{"n_layer": 14, "d_model": 320, "n_head": 10, "n_kv_head": 10, "head_dim": 32, "d_mlp": 960, "vocab_size": 2048, "activation": "squared_relu", "norm": "rmsnorm", "norm_place": "pre", "norm_eps": 1e-06, "positions": "rope", "rope_base": 1020.0, "rope_fraction": 0.25, "qk_norm": true, "attn_scale": 0.273, "bias": "none", "tie_embeddings": false, "parallel_block": true, "extras": ["local attention windows", "shifted keys", "value embeddings", "norms scaled by depth", "capped logits"], "init": "uniform", "init_std_qkv": 0.0261, "init_std_o": 0.00493, "init_std_up": 0.0261, "init_std_down": 0.00284, "optimizer": "muon_variant", "lr": 0.00568, "beta1": 0.95, "weight_decay": 0.0, "lr_head": 0.00551, "grad_clip": 0.5, "warmup_steps": 103, "schedule": "wsd", "decay_fraction": 0.55, "decay_shape": "linear", "final_lr_fraction": 0.0, "batch_tokens": [32768, 65536, 98304], "seq_len": 512, "doc_mask": true, "train_tokens": 580500000, "steps": 8912, "dataset": "wikipedia_en"}
Each number is 128 + 32 x the weight over its row's rms, rounded and kept within 0 to 255. Layers, rows and columns count from 0. The size above them is the row's rms in percent of the matrix's.

# layer 8 MLP up, 960x320, rms 0.152, rows 162-165, columns 0-159
size [ 90 104 103 108]
[[124 145 148 131 159 157 128 110 167 199  81 142 132 103 106 143 123 170  73 121 161 123  73 112 174  62 123 110  65 132 112 108 124 139 152 138 139 103 213 113  63 141 133 113 177 136 100 172 137  93 151 113 191  71 164 170 117  99  99 115  83 100 157 113 122 108 164 161 154  79 129 108  87 203 148 193 179 141 106 145 125  85 132 151 130 106 158  75 114 130 122 123 131 104 130 198 146  45 198 145  91 129 152 140 179  73  98  91  95 105 129 186 150 107 118 118  95 107 123 106 117 131 135 132 154 137 130  87 117 103 136 130 132 147 122 130 138 117 101 159 171 145 143  94  68 154 140  79  73 135  97 145 120 147 186  69 118 104 157  82]
 [ 86 149 123 150 114 135 195 130 104 123 165 147  71  89  71  46  96 109  81 175  78 107 168 122 103 131 206 138 102 132 134 169  66 181 172 156 121  86 147 144 175 149 172 146 166  96 166 143 102 141 100 169 102 160 127 109  83  96 125 176 173 187 188 138 116  84  52 134  92  84 140  91 161 146 114  77 154 127 105 111  99 105 111 142 144 200 112 107 132 184  85 134 105 162 158  58  49 100 168 144 107 133 169 143 122 151 115  97  94 103 141 116  94 109 101 103 140 186  75 142  97 119 174 140 109 122 109 127 117 128 149  80 142 111 169 108 114 119 102  82 176 151 162 120 132 130 135 144  96 131 133 129 172 176 125 186 136  91 129 102]
 [130 151 223 158 102 116 130 111 117 137 108  83 116 131 133 174 115 146 147 124  87 157 134 185 188 130 124  71 121 170  95  75 159  86 122 172 129 107 134 143 154  81 107 110  96 151  93 150 105 156 163 124 154 104 107  77 134 204 138 103 134  91 183 166 104 124 123 156 133  82  94 181 156  69 132 166 122 186 135 101 135 113  90 206 122 141 118 138 111  49  85 143 129  90 105 132 173 133 102 121 113 129 101 172 156 111 105 122 116 167 157 143 143 158  72  90 184 204 184  91  94  85 121 156 164 118  92 143 137 171 128 174 190 130  80  87 196  87 141  99 100 117 122 193  79 161 152 139 138 132 127  74 112 131  41  98  83  95 119 121]
 [216 124 163 141 137  41 138 117  96 120 121 160 129  90 203 122 111 110 100 186 121 130 121 143 125  73 164 133  66  76 149 152 147  90 127 148  78  88  99 100 138 135 107 147  91 123 147 119 130 133 212 105 146 106  95 121  98 133  91 145  93 150 104 160 122 116 169 132  91 153 120  85 121 180  72 122  81  78 128 113 154 100  85 152 186 152 113 156 121  70  84 107 146 120 163 122 141 109  90 120  79 113 199  81  95 209 140 143 151 127 134 118 116 167  69 152  94 114 127  96  98 146 127 144 153  98 163 116 145 129 134 110 132 141  85 135 129 130 174 132 106 108 131 124 134  77 130 146 130 128 187 173 141 153 127  90 138 116  52 139]]
# layer 8 MLP down (transposed), 960x320, rms 0.087, rows 162-165, columns 0-159
size [ 92 102  99 102]
[[107 141 138 142 130  82 138 129 148 136 119 140  79 163 203 132  92  80 147 166 120 119 142 103 178 145 123 109 196  97 106 131 157  99 103 157 126 131  85 123 180 128 138 104 105 133 107 132 169 171 103  97 112 112 130 169 132 139 119 202 164 142  94 156 122 107 124 127 125 237 148  81 126  39 110 144 112 178 150 118  53 115  92 175 152 153 130 165 123 166  94 128 142 138 158 115 173 192 130 188 128 105 137 101 153 130 143 172 150 112 125  83 123 140 215  94 134 124 125 105  96 103 123 147 116 118 191 174  72 104 143 117 121 126 103 140 117 126 119 100 133 157 120 145  58  94 172 113 151 137 138 136 206  97 138 163 105 132 113 111]
 [109 189  58 109 149 112 149 103 143 159 152  89  88 162 139  53 123 152 110 144 139  96 137 124 123 159 132 127 140 117 112  97 109  87 128 119 111 146 162 105 113 163 150  81  91 136 109 122 148  81 155 176 180 180 128 136  96 112 115 167 145  92 122 101 105 103 132 132 104 111 116 161 119 156  83 124 113 111 141 118 115 132 143 136 161 131 156 126 123  56 129 129 171 122 159 104  95 139 105 174 180 164 151  99 139 128 145 116 143 120  87  86 107 136  96 102 120 190 150 132 116  91  80 170 111 169 155 147  86 106 128 113 147 138 118 115 211  61 108 131 159 105 166 157 153 197 142 205 129 162 171 138  65 142 142 106 188 113 178  84]
 [114 131 174 125 118 189 121 131 148 122 114 160  90 125 108 116 150 115 106  98 163 114 201 170  89 116  77 120 113 119 171  97 131  70 152  77  89  70 147 128 123 146 129 146  85 100 124 165 130 157 161 134 167 136 140 115  63 182 105 129 125 177 170  85 107 102 153 159 129 151 143 166 151  92  58 114  90 157 101 125  97 127 212 147 169 105 109 133 140 141 135 142 201  77  89 158  87 160 149 124 139 178  85  93  98 165 114 130 173 146 181 146 127 151  90  65 118 114 172 145 165  78 123 119 187 138  71 171 107 104 170  96 112  69 127 110 156  65  80 166 134 167 142 147 140 100 157 150 144 113 107 133 124 103 112 181 102 165 141  48]
 [119 126 189 146 164  91 161 135 100  87  69  88 149 112 100 155  89  98 116 129 122 109 154  77 109 122 171 134 134 170 132 155  75  91 126  86 155  86 150 127 166  62 124  87 109 128  88 156 119 164 147 113 106 111 126  53  73 152 112 169  80 161  99 123 176  92 127 161 107 123 138  81 147  73 176 132 103 171 172  87 139 113  94 125  29 182 153 139  91 194  93 130 151  98 115 177 148  62 121  90  87 107 112  91 127 172 142 131 138 179 120 139 122 129 114 101 139 137 119 110  83 142 103 113 145  87 124 116 129 112  91  52 203 104 123 165 124 148 168 142 189 124 133  99 114 111 169 143 144  78 167 173 185 119 131 144 156 133 166 153]]